Weights of a small transformer language model.
Size: 8 layers, width 160, MLP 640 tanh GELU, 5.18M parameters.
Architecture: LayerNorm before each block, learned positions.
Training: 146M tokens, 4468 steps.
Each number is 128 + 32 x the weight over its row's rms, rounded and kept within 0 to 255. Layers, rows and columns count from 0. Numbers have three digits each. The size before them is the row's rms in percent of the matrix's.

# layer 5 MLP up, 640x160, rms 0.211, rows 26-112, columns 80-159
105:102122097184113144186111172098152161098142128123155081120107134122112129120107167089140133138126104114081151120131130160066112066097121071107122172122120190142127131163138091140090079133146112144142174175100127073090087114118130096157130166
095:096137160082160145173169168082108127128111099136143126191148071133142125120140111115102129138231115092097095131135114169083129151166147131163165158186138157130092094138153155089125175166179092142111136080070163154137090072126149168160167106
088:125119145127057181144154143112144129096169120187149114125130107124117156144064066110174159137101134082100171063091087146101143101111109128062126132158080222090174136080212063150123109147147064075138133130147113107140130173077139098102131131
105:098098125161108119137071147160188168176128084139068113106111125080185144177152147202131162154120115145084175097093127179111133177150040094153178097147103103105116120125159104121098078164113146151106120159158052091136112105091137117169176129
101:091100115089057120138150188090169112142104142159138100111102074114068108158161115123129154162132122141100157123122102114130112154173149093163141132175128089115142164142094137208144126110163114117168176092116182075093137147102105087118100109
102:111171157186089164139128110137152106153112150182136081101092107166160128122047102081129090102165117163160154134128080120166099119130177076139127147153131132062151170175182103177054114117149142067195096169136125103113128203171123086087071126
090:122203165110198148143144077145097174152117128156095116125120143156162195110194137117115111149172142191106165081127092137136094125137141105116154094158114110098109069104101135152079121141164083106095093081130142078116095147107115211135086087
098:115099155137188105185151139121145113098101160097094141115130141112126097143145114152089168089100100192170105092117054164101098150112164101107167140106128222111161075136168117115135097136112097075105100138123185150102185098126085134113129126
102:097156142090197137142146124109184144146165162209104098130118126143128153087126066151131163140131122079152128216160109137167109178149101075118139173146146145133094060166174132113096085057144066081130081131157096126183103117154122090162089128
106:151182088124158145140086145117169161160075074163154146084098150134131160163084023104103072109154141123162123151150127103146160090153141128151155126173146114136077067145120106184108090141151134134115198168129153156154098110155164137160113119
113:148151193143120165180077137120136173146183081149138137123126121161068164121094073122107091105070154099122167070147139138105180147136064148063152140147109124057127196121152138186153126150131116148109081127140099144124139097132172151126120152
113:123135115141125155122149156163114127160119135130108172142200143122118133095145115131064100093189109156113167183123141126096132140170105139129090183122133134118146065145165113132083156124147145155134081072150081080166135159106145114160163080
103:154154110171167122178160116079111154145169165141192150117089139159108140132138189078113148057165077029098168131130121124149104109062147119117141145092096103122158156090137138157153109149116140132156140174132118143102178171125108135167154097
100:191107163104159123155170083122152142159142118118044085101088175138107137148136151154144124137089147182080134072070088113101161150117160154094108105165155121141131154140097159088170157098111112132130111114079116151156134136075118131098115075
095:105182096154158139094137140150167190108155146183116148126116137114092154105143110149089103098039091089192083150168103173090134172144119090144159123115124055128060166184197157147082148096160082108079144144148171097116165148105156123145141080
098:098126139137112194108132169150110133087126137083166129093198143081161145151131107067097134105120135128171144145174080105141150113128083092137148169199078106150058155060087134105144098117166153089046124150164149112114104128109162179112124138
101:148134157120135111115105115136133065162189114103157124123098158070129156110113193122142116164114124132127162127140155143149115113083077152153137110108108136071115138173160135112111232132120074132122122089132125061123176102115116137138075126
093:136096162112142140154112173153127165182139155123116112136107137061117139139094127092138113068192114116221144157107120086129042106164137124121109167164111153116131164138156070102112207130128040178099134141159141128098151148102137126186072078
103:135122102122176144181175110111180084084137108141126172106115122078116107144119092116133114116092110103096129142041061145116163127111102095124104122163144182116199098155077127139083125124124130123129095156189182139117130103169122140130087083
126:118120085156125117142143152092171110084137064172115129123084159188179109105047194155160098100097109120143113135128111191076094111197153156150126104170172154133142131199131192102105115182125161083150133147184168170175090128067071145142119096
087:109137160090149137136104071151150168105127090162176141113136173111131144098131086044077092134102123113114168143127138150117080089168140082140136159186144094116115123122096178154143120120154136150105164101098125093124112113095086132163138104
107:146069128140103144135071175119096123116169127104146184169117169119092114075129156163132062130140192071144129126156129116117110125206102117143129136152061183124102134079129152097152104161100056142166122075103088114108179120123097100122112205
096:169095085149148145160138096134113066150161053142183120133141096092104116079087154081052120101144183159166069121141148111123131128120148139148159166126153117091168140101063133140157181105177090144104134143151080190149169181110115162122119113
102:157126132178139136095133052141136140171144156098095100120104135142137147149092108103154168169168159111190112085155109120117166150137065147121135147121160098065158179170136186173129145106110145140107162182125123138173135075098164132133104154
105:115149085162127153113142100110219141146133099134062119136127148095090096116147083140118071150093124180166088105127119165118134155074161118182140151149149106080081118175187180140184170121144125064105133159212138099096148116145162152157114141
096:152085111171141156102103182123094135144127135160105101057111140105129171139124078125117071107155165139171137047100110197078116123101150114124136089127126090056138119138042123090148117155097155185085128139133147134153168138139180143165087161
105:094183156137101148145171077107151130107144069169130142157082134148147072112127156132126067080109128136172116175129148091114157152145165124151113097161153078122097124134131158131111168128143165128131117081151077176201084094116104098187217087
102:143096110120089119112127112070088111133124095135121121189109101105124103127124088100084107185041143141164123121111128106113064099097134141200134106145115160171118152160152194142070137145141102084138199140157127135070163093125143082175091137
095:131167119163173152107171141080101071187099110098081121055128099141173154134086130135110142140078129109154160160121142097155116118159132119106196148136103140069133106134154183142114126136082136097137158116126187164164106137112199093144111116
094:099106130114104093173117132117152135121101169105186174122141113152173083086140153170113096200147072146099104152127152136149158118148149169085123157107083129063128093116110122207134122122097139146126081116164077138158167126063207162104075113
098:117109094203211152111134078082134129115192172131161098121134126137094106130104118114134138088143115142151125150092142132135071202135097086124145116181088095187119120117142170164125129110099130138106147093137154056132153140158185107130128129
113:138116164155145142172111130105144159148113164126121108134061154133185152098162085082105163114106171121204112149114115154130102108098174109102129081102178159110119048162119102152143077099168169133145111160133167179086182176143189114073116139
107:125090140176152124142139116133162070095152115134168111116135106089154155178089182215150120102104117167107106119152144160113125104122106106151147162179120168082159072106142136158115116093111109150166111149146134024080175190115127130091149099
097:078178128090142189131114113137166096138138114106132106137125137089170116110108091148138145172156199177123079132123137098105120129062105068133171101167162146164182113077095087173116180104157142146128112196150093147182128116130120181113078090
104:101146126115123138142140107093157147104181085152180159144074123176121165169123091183098099227092120171117169097081105156139083090120150157162085146108131099077158134154142127147128096131107172101151180072142079099119172101134222187135121140
095:058142108126116083202059094171143059124069162155145131114157096082197108090129059169104138159136107152156137111111143129133094089099149187146157136207129142137201092173123162073146172187154090122098058141140126121110110120126153135157106127
087:081168149166180147114132106101150183137178098144095141134142098093153134134079152140120093126171141085103088043126138125092157148138155087142125127120121130124092207139103161128134168150104136089146042060083116177104195083123142100128091124
105:128107136140092060072189078120097099152100104110151082152104119135165152162176127083121173130081173125077108134166145141143148132161159124138131206173161122122101138169099132098161073119139149141175151187125127194117123135143154115139097109
108:112107131159145164145133178084118093117142115106100051169116176113118161139143153115102098127152149108116155145124109146075092116155168105081081076102093192104148144105212097137108189149196119124094161137140102099052228168127153077100125155
092:095158117200158171131104115154108178099167062130111051135122159107126172144141133160164169099128169109195156113089175182116164135111135154102122058164088106076166137133105171122097113161080107145110205106122124116120108163058163096115162117
092:106119167111055137123124169168123152129174124133079104149171155113051097110120113144103165099101200156129119149166118128103143118214136124127047148136105117079175203062111150149140146105125125137116120131147136128158169145177170139098150146
104:110137154119156159147156045055113107175106118104119134120096073145136109133135179100087099141038169120233122147131108146122074132093150120165126135146121108082121146173107117144109083142126117151174177145079139125127156092168081075149102139
095:082121142128126136101085176109141156113131134133066106078117141148146158170102194125089136121121175126157143170174175173121100148117152140110119200143153122164150083116120156066189156130139178146157041117179124184102123088116156137170127133
111:087142111170135089110162166109132146090125198098173136143139171142140117130202119113096149121176114085114156171117134120131087084106064151118136184160072148129124122141157143165088147128079080101108103165137124164107069165130115105116045054
088:119087159170169131154097142099172139185109086103076174125119170127149136143134114140115114110174146192092173114118082133112123121054205132111116132121173130139130102108072101110146099089126111180111115086137179098073129084135144155153072167
106:142137135092138156170116156134108129144150139133145128130137126143071160096138068120157136084105114191099142163103096170039108118155061086106122106132180122145175085174132134080133173129157114105119043094160087105182144146097120134132118116
090:078124148164188113096100156117146115154125118096165115077167126147120158192130115117135093125084155144170146138105102117102098154160097096111144125177135139164093137108103109110144088077160109089146190107108034090139129124106160101108149143
102:110140166164164151073150170088126132106145134068131101133171129132133093179122157105103119143138129140113124083070103073107160091117088111116148104111066129113147079127065145103117089144108088104200156141136142124142173131099188173031173090
099:169119171159120104118109143085131157214118165209145111071186202129117132119127135125129162116150120160113135103111125143091161121160110133107074112137121131142079113146187200092094116087080103071107153096136138149108146115163142093141151153
098:107124116099120135112141100156096149089123155171120093118121150136093110146092104177079109091130162114154155130100111098108113139096128096093191212196105174151101131070176124075139152207142051118112192135122148108125131087133198158099178092
106:154084127167181190159129139156183146126175041098102196134105091169077150149128055094157090119142132135114127133161124091079143147171138148150149181153120112142118083078128080142179136145081130120122196117175146118131144175145123111079111071
112:123088167153126113147086145120116160094086149119130122131163152128143090195114096107149117205132138194116181125097102136107171068142106146147143169117161104120131086136084074192080129112136154126194096146139130128155116139098155120097101076
088:153199105100175133145143187145151144113123132094126103125106130114154134151103154117101192120182175126144086156159112125103174124051145116107145138114099129168134080108142120101085111133191077088162080127118156107151108104153130163077066111
111:091160113135159153042122079098198148166127116176058130145155136126122139158140164131087151147124127131138095122075109141103142082134168163149125120132131125088130119121094107117153122149103150150116154189127136178151157170109120084114161095
091:139086053115160129111139105084159131131162113123171111135165155172137097119128086129096089125149124096110176103110104158080124149144154084072126121102150109159136153143125147188173121127124111070094066125163107122111096125059138132148169160
097:100072076102095101123154112095145199129154118147111111072146131137146103182145115152080114136138075116099160114075113155140089102097149131089120179167105255148075092094175147113134132128142103182141189130129116133128143152111197153098160080
101:125174064109148200150119165151166146130134075133127182176113118160147178101185093140102107079130181133154064156138065098083110105080133138167114151133141158068090133119162104117181172206111139134092086097111091123192162132139077134116142092
096:158190129129108148132178127146106103176147173146152088174116147161106145117101156087168154066156161088139102184122103119084081136095190111125176155086077194100202154140137119067128139095162051101161101132153072180124157189144173190096103095
103:124086142199142135091080115056129130064084113127162161072107111147125154132090073099160108100128143100130150121123121197154096148156175136132150206119109155096093090173104106147136154136118147145118123110129122126120099144139089139130148102
086:139097129081115159103149114125155139168093142155155145207096144128188127111081160084145100157170171170082068078131083145084169151090113127088142206157113076096155166096129187086096103123098156158147175143114072109176115159154111088158143149
098:067152116106120172089149127085154113088115125150162144191098112144147110201143124133146083167122171145136157122105108089124104104111130092123094158186082102157103157151140152093143076176157133163046148164097101144144100170097100101081125113
099:097126095174122127138094115081135117092095100106088104188204112098184138136154114107104131111225101169133083112120151077147165128116129186102107103122100135166187047140157075116129074129176124073151137171115085121154154151121052192093140087
101:073131146151164215168107141093115109098183166113097109163055096149105117164119151127110131169087180161160119108102095151111077061162161070143110117171151106064117147149149151151136141134162070132166096102167133121170141129158111082113175133
116:077175159106111139133153142172146140165137108149149122073138154138119125113091160156160123074133132146137172110121069156121076122105158161089129162195158159107199113168124108162136179109109076120092141178176149184080073169109171097141078117
100:135082139121174176131119141124134189133143077164117186058144236121053135162089126156142102158082127129170149106049119101130153148129093133146173125109099121126112128119135112115159093143130133124069135147113170091098095139041135146093127107
086:108076178173175154121145105121121175087175107129086158154150100138130207135125158088146179100077121096133138071132104136123157121150112096162084166143135109038159160146158179136068144104121109190120139147122139129153163138079093183149127099
103:106186125093146117149095111139224139113115096130196074133060089120103128175156173148137113114071154109106086173188093127114122101099154112196197184127138137110094073169116151101116081135142163174137134131166146122126178087151143159077092126
109:158136184133125147124125120137130077130054111114112147121150134136133147092136074099122114139166196166171112219121085177136177168134157168076140121098149108116108120118090137106068142136166142027085117123178139134096174169122136151132071117
097:096152125127160138098075112071137129102112049138131092093142155190163024141109014177109133131090153192159132117138130143085156083179163140143184096108109125082104167088164142112108066117181160170126161120132134125146124080148151112148139121
090:106087122150099084174109157203121135159125138127118152073142114076127189122136056154122127080125116177149150105174132150115167134161118112117168081177146141129143054126155170126093126132092102096119157141129144175167140123082104118141140123
098:145114130087140118158100103080137090134158120167087123176114137142124144136117176159116085181075135184158129132133158141102050069174137136150183104177139221082145144149123183107112085173144069151177091168144123116142155093054083170136147152
090:172074137125144119122129153141158116119096112141107155160144102138095121098074094171134144136169171095140151161145141181182062083184160089151134116127089141095115158174127151111126133107088172128080118129154153132113083110076021172167097160
091:138128147165119122129085086137152154148150106150138099170136170150141099128076131134137114103136120149111200127069153105117166138221114084132125115168126135084125127129159109100164157067109120149130158167125142136173139074094158102102137119
108:093125186165141143133138169127162143156136130179158132118137097208149097171115084110100165071124201119100117100089092128088109132146065121115141140132148172116105118060172187142194102150142086115124103103126080165117083154093136153189078108
090:193199120106128155196117134139234118108180131143134141115116106181103189155084125183108107055146106132162125113135142095086137093145091113140121170149088149190096092137175169132118079106166103198146131137135085132117110109122174153098076098
113:157176205119083146137170167058147076148112120145082167136172113107146127117125145114114115116131182097084093090092105132129093104108155130175156113157143181108115204186131144130133088133159161156197159104154109133167134127095104129164133136
107:090165113096143147135067181108100123174175065123146091152090110184101157201152101141081111174087068135105107097177138138084095085066113087123129107107161107125148130197093104139156115186120154166147102167098096144129115097139123086144131197
091:153087095145111127128112066114168142172109154146092071120138170170123054148132146096122122106128113107137106099094163144109113134151088096074075109145181154082121147138116123067147127130141207161201137103082143157094127160133170097111103147
093:043120176160142196130090093145127146154177175094118133097127124153098173135140118130093114164110160056080135158170090118083135155143157168109108066148064091140099130144140141072120117159196121090058145119155167160121095162150140164109138132
092:113124052130168215084119142141109098173164099109125097141181135127145127151089131178160086109105088135085118146101057134098129173133170080145136095177135123158109174176095144107132140098090148123145108060086114130138126146174132165141170116
098:118091106180142073141152123164137179125159110140186139156138083097128154110090155110148162154101114082117108131121096108067121101172162118117092076089148101144130135181104192114101120104091131153181064178094064113134191128161111124170106072
113:165166116129149070188090195177062156128080090136122121155155063150098148155166093183112110081099098143114134155150141146097163165097088139153160143129134085116175076107156139127123113135125101149166096176155103135126150101071086183161111148
099:154135132077152154116132115146133147109138082141169148149092060144113123137121113165147067164092181120092092152145107152090172082137135132138116230156174190088129133131105102132153112140132084123157140070110124160099133164088155103091092071
107:135100140089147143087100087084115123140103078131098166176111137114118158137117135177115072096162131122136080160085122108143113101157129162170115120156096106073096132127101142119110137092125107120113138150178099101168117100090141097180131148
095:077175088073143131198097155137126090158136100132140128182127106141143191140111125144129191132129099140098168099138193179094165120091162124178139146118118137122134137111123127133154101124112176137113096086149143112188142105091159089108107130
101:121108121173107150103171139148210135138129114168105096109191118207153082090126120128132097106068142130099119109161122174124138191125119122074182118176102102126182142066141177129133123159085067134151091116157168141085135176137222145204152116
094:145140133131132111131138139161165099134117079137146093051122139161121168068075221096149155120129130132172117101049187160138148149121168114177116142107129127108116122159091174136117090131133195155118156127121086092114098080095130146146091070
# layer 5 MLP down (transposed), 640x160, rms 0.15, rows 26-111, columns 80-159
115:140090126107189095111140087140117097167197208157136075089136112133075195183133105160097105161141134096114078092111121124089131086139175128095135168147148123161125129087136123108132117144125120093128106100057144124139178121118093104144161135
092:146102114183100131140099182146141123185156129177057130088154079098121143117108119123152165122195136118101110118114125117096112096090096105069146113132096168126151195163094141169139157149088107126131108111091127137143178224091177094095127053
082:127133127136102182124108144134146146158127139175132111102125075153110097132184141125114073182130185105082179107149081168128131121136112113139150128139122110161100135076148080196073143152135074133162113143137121101091100148104188132154192170
100:170122095167130132110196180166129081082083138134147132125121064119119136087090142138161087115111131113079136078181147154119110125114154174135146172172048156126196143148126107093083118133159149114145110078147173070123106099137186097129101086
091:181140133116103109052060116110114129066122161099100132081169136082129089124166094141137102134120159112081111110121126135155093119088132118157114119121107099084147110114173076126167134166128208125147141172149139046090122153159168155133119143
111:126164137146164148095164131130103104180102099154094114128091124100151099195135107075072117152111102096101144076157120095114097132112102123078178095107175126143192137156209135127070099098111139174137102125159097152161173073051081156165101175
104:126103170086121116145117092040114175108111084090149105139097096185137140154097113155174155137113126101100109152116152120102104049138118134210088099140042129146130145096116160113154116096106147150125099156158145156156105134077129064129143145
092:135104164150095111171140108165116095105109134147134144108122094169112091116105167152176143133157090152075108231171125150103108135116109143121111117134085082109255100153127146114095161137114100113092148105085184078154178110124129120152092141
097:113156113105071159099176111152130156163091090111136136097133159139156136152088153141156131133109108156183137154116172139056162137128086107060091138128116179137183128130160140058139096159115160110099155143075114126105129132131051080069145125
109:132142170133132140102152121131174112165147094087088120141113174091212123111039152124088224149185131158126146144088084111112137121113212086173103118124144140135094180104160131112095130105119112121089064110180135171114138153093111151129115187
119:141153170177159123120030154135101153120150148069148120112136071101115123118143163100108086078107122179173089097139147167099173089125101176125143108119155093131124142172136153147127176112094075153124130155172019145165118114122107151092137172
102:119157098138092112137109142128142143058141113137109004134136120161094111147088097104108127110104108139136141146097212109180155125116138120116141116116203102099101161134070129118171091123103112083130148161095184144218094098108139138194130118
106:121141105098136136195132086189201110099171144133138153127122122162137116175118188134136127159119162080138091124092156123091127201129162145119095099088091164160152094115094140133198175060118147160110154113056076112128105135107154156124174122
091:105108174161098171113162146069150119131125141139141188152156128080103087097093111109088104128115149105146159128116139134164135158089154178156130139108160153157188098092118164160087121140138147094097084113119145120118089086088121114149141190
097:102171115094104184174157117209113116140105162115094101127107082099110204182127136118082138131109154132073107177094072088068156152127134111088097091188111150116120105145161159112144134044100138158116142179077132132115147129142153144106181126
113:183065076119159113161175156158098107152111179138078164172109184152103169136048113091121119100132110150118102110130140160125117173170106133113064101112073166135115154172134128109070101180115129183143160110161133086092121153129106056103089139
094:150126135149082155169153119194065119183110098124109112083153097113149141130165139164128110130158096146105138131098097182123129091134130138146072120173000157148101150172098099074138191104070113175093129096120174164094127157120103148130148112
092:131156144203146099130118142123105114037192083146168136152090142094156107148153110105186105145122136143057131200138113174098126177142149138106158129069218122139089144136096136124150123047184097140128077134090134099121141173092142088124170139
099:144135132099115137135155179108131129152177078130171082051118109113166105193118036102091145082173148145120170082126110110129106104112078106116092106182111155147101115135124108091119153117161121186067133115116061188161177162091095126131165066
121:107103080089111137038127134126151089195161080122167170120052166092161134128100198076102141148182083099113150136098060138121142134160106117153109146109189090190100075171132114160215137107140139106134070124134121170102132140168116160103097144
086:083108106144138065122129179087095148151171124116157137164099097109187181158138187141174156052142139120158104176139098065124139096126136163162201135076090135138175125180118150121148107103080083126183132078186127080139098102053089095069113141
109:078093099108070129103028157088077152175144114146155153103163161096135147187104159113151161106122156092150156138128129137097123110195190119136169105164124166167046097097130148141110100103092103126145106109142108069139116176122067040116100153
098:140081145121119122176207115085182172166117155135157102182088132163099151219142150163146122082145094094073179137055139136196144106120111134102103130040079152121099143128159164118114120137104177113154066154102140111182098189083151107107090135
085:116160109089139135130153178178172156087131157194110131123156107144129093100129159137136117114106147090126117078099123072120124122099119136113116114161091104125113080128172137168073133126135125119134123109008205088149115103136133131132136169
113:146127124153154161139147150150060131165151160127149058149138086113124153115158169041127082079139131131106148089138120085131198176159127117104109104160185111144129101126180186119171170089085149142125170141179070091121149135134173148142121062
091:130122132188093100129108103131110092098142109074100116121104107091112175100186083094119148211124102098175103153118102153066124110113139094136136185036077164115094133198156145179155158138098074097105149107164140146126127157109119149127176107
107:132124144164164089146130117128171174190070113113181074150056117091091166091094088128110215106074085118089131133066113140060132166157150124117120158138097065111131117149113099099132120109120115127125156161113165100125072139102193164096117156
109:149100149139172113135145071142160163092094107137108109131072141141129156140122125130073139123192085104104185113061126133124145099053090132180111128105165130183139129131090187088123107109116105062081167088113180162125171130107125109094106107
089:121142166090121107130079140071138103094120150135144158132089100095133108180122093144150163142176135133146054127140172066103143102082170140126071081128187125078239170085094170072171096077149161149133128093108116157092222119107175126146108127
097:125150183107224187177189092113105122120153168084141198123143121151148103127074121093105157129154130136197127128121103206126117162113126125062123110086111123131161085117089126113098138101162211110082170143133105141116148119157069142149130107
097:087115144131143123184143063094157116153138196114151111115117114162113131128070107101084195102166130066125143130086085075082213108104097175072150177122126067140083167115123117095071136148151118155115077118186153101164099148137136099134156114
098:133136143159135079096128155145082057086105146134147127158178096132129195110116118119049116122151178098153155125138091092154108099084163139180180148098134145096140066153137061098134083152147191111128111099139149063145143121089134204149157130
099:138133083132110164143067150191127168044087091130174151124138070130144119117136150193122127126122078114161138098158142139224090160115102082097155141138120111061137123152161121174140165178087208151082130143133162061142154165119188141096119136
100:118171138168115078060110093089111125141129122112124135156125173084152100125172109106132093140098142093160138123143142124130159093136148124111136125124204114081148154111142141098141072148104094128115136110139132094144160135056118122128116141
104:147126131092110107167090102087096165089129137124106097102069139144200155141092169136144138156117085091071102154124126105125205142155123116146111132149117086146197078077116120099144066123121135171115128117177196148116137186146069127101149146
100:164193165108150144179071098158133094109076133076151158124138146112190097130120080148119076111163091085132112171113141104122131144130104111110105133129127136209159087106133151069122110076193083135173110197131099074145164116126095138139089099
092:147168120133116127126108114070128132151099110096114080141136179160035095156104081148149179098153101076139084083125094095179119147138086172123158121090176117114102104088138181150091094121116138174152138067135095150142118120133107170163250120
086:096127143057142147152054126178103117138113182121117153174173058093159116146109127107163118062092121120085097109111150075150091113073121100099140089132052125119152128054143114124094061138141170201149153139166089145146109124164126189175109088
109:143154122103073173121148085174125152079117136081210139087110114144093114154204135102091042133200143123116132065129153094125176087106082122118139124202124109154097118069133154117123182109155111174133147110116123173071124095159106123131125163
085:118154126091100111119100104139139120146129079119146079149165110095169140123118114107124151117147174116128185091098104103101175142033168115142136149152096111133095131112097177151100134062110158175096156094101109125139116148169165074097132147
091:092141076217114137133156100207102121203128145108113136140155092119129027101145148100122137101135119137103141087159107149137127134141132131135133145142128156163119160152147108084062119064137169112127077127155154151151140129151153113138162063
097:199144067145122138076111138166111114154045138104151149118138135094141056087158147106178109094124172094088102111089147046099181153080116151153170112177155130143159171146159090124120144099123162105124149173085159118156121184114106097145077195
092:142100063123081134081136173109147079124114130120156152095053121134105174123075063114106115109172120095131103174174086139127129088109153162141159128083190164168144124137090163102176127169117140095133092099142079128135151158141112108052139054
087:100155156105168131130154110108082159112079137166186153127129098154161141149171165113056117159102166114125141061180095089087118140183127145084179164197132108165178110139086150128114097125126149113111145065076109075111155158131138114170148103
088:111144103122114098101170170168128165151099099132174128094074181164117137147115084219099175181132131100106101073161044113176128108107093142145119095107107162127125113133124092164125072128134094140145163145103098099105128137103102119144117129
105:146171140127119166123197099123125111119119141090120139146135078121118103170131070132164111138235162070137130157178160125104151095112132108084143181157157071116142104110104099116110144078094122120151126175046187141069116097115144138121113136
084:095044126120133126125157088149118127100115135121115152129101166109129090106151067121116141140112066138170164206177110178126133093132123159200102163127106125141146141086095109149140195164218108074120118100093206138113113158132125128141071075
112:102132197118130187179152134151116145145188161102111154165155154143158087111171180112092136132074088146162154182108128048128148120162123181095147113118047104130098157125097075170126137145073060134142159153191171126149102104185102172078097117
107:160079157126124160124100151143153164095102169148097099097126150111138129106162133163159146094092124135153167155087125118135127120144147120155132108045189092117142131092162149178128139167161134120122109097141147104136106046059144104160110160
097:188155115081165161130120150154155086080125125117132203125101158095089117092148159129120099161175158130139102054150178163130122065128124114108144085161126115091094158147197156156080049123156041137147076149172128143128064113160143148165103110
107:149087132167107155128105150140048110138151045111135179156122108073155130187158126222089142169165158121161160143080082128128115173138113138139090088088209133085168079190115149112144150131111135102101102099150113104120167141128110140134140147
114:158171140137124101134168140145170105162105172165165102085158125156168129164147119145160095104153139122131127099131077147139142114140067093147110117169219176139158178135110131111108151146082141062095144083168118161095155137146146115133098061
102:132069145113137116143154114144155138109162151114106134136148112156160206122103187148172132116090083116087088104119132117095136068165078108185083091167086175094094161098155130128086067087119106140120066151157077150140128101167102164117200066
129:105080124194092116140105144100121112126116153194120145186117142146128189101131134159129170115094176123183121118100050140092111066145135186125104140142142108132167211090121151104152101075093117119194104222142122106091152110165083154120162101
075:118143169132122131106126150118149159139173130100132133141128144118115066142142192155111159120154091194160094140108128079139146117162100145138137146098194082122168127107125066128111147017150108144224114079115173149120158134141104135132152109
092:111161140124104156142101164173171126125154162153183137205133164175059152059113113102112133129100111118106095151117209127117114128145136152100136095153113097089139102142133094168131143126135149073100104099119184091172074135107167106126102157
095:125157193114166141096150144158116095154105127124147068177106119140094135151191108193120123174137113133143158121143115081097182132081155104145167123127235160098023102088138130160130166146128140133081133083113095157122211117134062130131146128
095:110148110139134105109104062161118116109107142082161116100112155143111093107155159104156130116118161150118147115089135138114086074086132147132124129182048092103163121172123065076083142154091165124111134137098164087102127125146066159144142124
095:146118142141166115080182150155114159146139142133165191132175146099174138096134156153133113198147115161143149119144126122070155119178117095148121085074124149143117149090137128139116146091097119113101155107075146108114188147079124152082193095
088:128156141115147096175126142197139106165122092140110092102111126124141145125172138101180093083181153171174158109171127123097112178120172129173149102168083153113066110111141133183140079074134063064088165102165147132155086129149146151108144098
096:141093108113157110181088153189110149171061108071093097105147146146132142125176106096124166171112114130086122096120176163068119151129083149101114140092084072115076165164159138192129148131068107143140107185187114147194129166102075087101134080
104:109125166141112184163166087188140148122137128128125148098163114175135106132124144138173188152203121081104135048096154056102125116198118115086083127153072108123163109072117101108107090105160133162186166141166150133142165110165130139124097139
112:171093165153116159100088151150153111084056144173085120115111164077149168086043155126168138110145130114166150129098156125071101163158137108124076076151051188115179198129125164086139123128064108126092124138167121173114181068150155150090124114
099:087091117110179083093137143159123129181111159138122117132118105161172055157130138115126196152123127102102101089071110141130144149165128154123151152084154162152112092139169143130137141163145196140132075095104073096163130085123057165114093156
102:117133127137120140164075131071124105152138221114153127130108186168154115086102088141164133101141097193152141147130161092125112080153103156172164098137092142133097121140170140194119148181114068115073116127166122137127127088205093133115122187
078:067147114133119171141126156167136147151104103161124138189110153157146011163117112148124103172130166174183149141113133137105084082080179089169136139104130144168159127105116179135132051117133143082098144127154151104078125065131134109117161149
104:138084148112093143177109142186106180155124044151132112103114082133157155188151145156148112148109108173123115192157148179155063144155140124140156140111131141087213089185088121092094065113128121150110144111137172074150184134091143128171120158
111:143139171092142097147134158157146096155124148099061141119140150122209168131100107064117110153160096129126172162106055123071110129128170131092082102128009159126156118114149103141071099186083108181151188102104154135126167106127058134143134099
101:111089169154099087168153142114122119156114142090114126146145148112173134159063137103089182132133110156090092162176121146114086145166152162117096081144107145107081115087083158093117126107130135117099070142148145161125104130161126169101193123
092:199128146099170109128152174141139151172171111161107097127150108146171103122142131089108107130127122135119156161146103093097192164097105129103063118102197140159185165114130162106110074144114085128172046090117071152114159139155123109144190112
107:194090097126099193139056128070150112052135155154079140129140106124125188140134142132088164123116146180160120102155102126142132159141121104093112039108166161133153124121146125198111087173152110128110155067129096151129145201135145128053130117
096:179061145167111073146133107130079145161086157173146131092143127106083191164114115067087165155108080148134113113096153103131115106156122138107114158136095155106050131134136102156132122066108119134161160164091134140131147124154159147134079165
095:145100150114073141073140148147150165146118193142175191056115108096121100120092159145135131108198120109127101129116119148151084100130129206113125175113062123153161127094176105113104089139111110156143150186083114159112113176093106119158138138
122:100024154150083136143113121135097113131110122107206101097119116079213139198102129106103088112138129201097132111118193162157150128125075129145139140126138076192110135150143106173135181082171103120106114118148125113086102108155089118128158156
095:105164179182169132136187108078151123134117164182118137134184122127113092120107125144120160128154158123103121106113181137167175049087088112114123155033118150118128147114150075162119150095116138172150152154071126152120223116141130146091123126
109:173149177100155121150112145059105132167142085082137132118136081155147146099103189113109092081174113126152162155153136120180119111147129124125103171124180156144128083127102201173115114148143109104093106049174071135108099149197156117188163092
097:133132149137066148182088130101066100142151174088099109091128123080129192255109130123110154163159085129147101155120135096104118089137171131131093136108120118139105141085104172131118149132136135092081191030140118105130135154091141113052168122
085:182137159144132066117148173132134135128149091088142133102108157105147142122086130128106095076156089152081167110096040138106098179110161158137175123097196097164128131176106118084083185153155142163083143102159176118180165088165172112160113119
099:096119069097107081117179159151131115107102101151089131118164131122107091108146113098113098114119120141193190150131155112155170111134111135116161186156092149127103135077144117154142070160072142108147071086199201180150084140143193120096116166
099:123140129139119099157109111157098148174214211172150111148127097174107160111081119077087125093128169119200140168111119105117114132135090148106091123143160067148156130098136118074104120126142075148120087189011174089068117091199145121082145122
077:118152106119145148126148132136119155128124155054125140097164159121149099171094133100100104119117121165180190107155107173101140157155105001142116136171143101162191120049087145125091119114200145110149111127129112117140088132137146109117117193
130:148166122130088122179133157168156136102144087102185065115065076153100140134098075133109101119165151092138147184128110143085126117075106136145089152113187091111205153135142110083118147158110076141130136126093092114153075087068114114135160158
090:129161124154151166097075200132136163095092087086135093130136073112174118155143115123115133201133175152156149080114118115166122180129147115122113071081099118120021145116095122158121117147100121159148136137118111084166117189091111074148105155
105:098109109073064146132090137129148135107093120114166097128094160142179171100075188112133141146115092181116129146153036179108108070150162106127123110186132110136092123121130179143139095148110166162113067151120167041111051123091196139149172147
090:087140167116102067172092103112162102121169142163126086165136104099136170141111138142129127129142120109132114180139136099114079111099148122135111203154184131112076128094116124105079107158126142127067104125067128107121184157141107158104133220
104:140137127133119173085117155101109063131146123121142118069123178108140110122202157166118109205112085128121093185102082156183119090104133091156162105150151094095132119144114142157163120145124067062139140115091217198110111158152160185127114090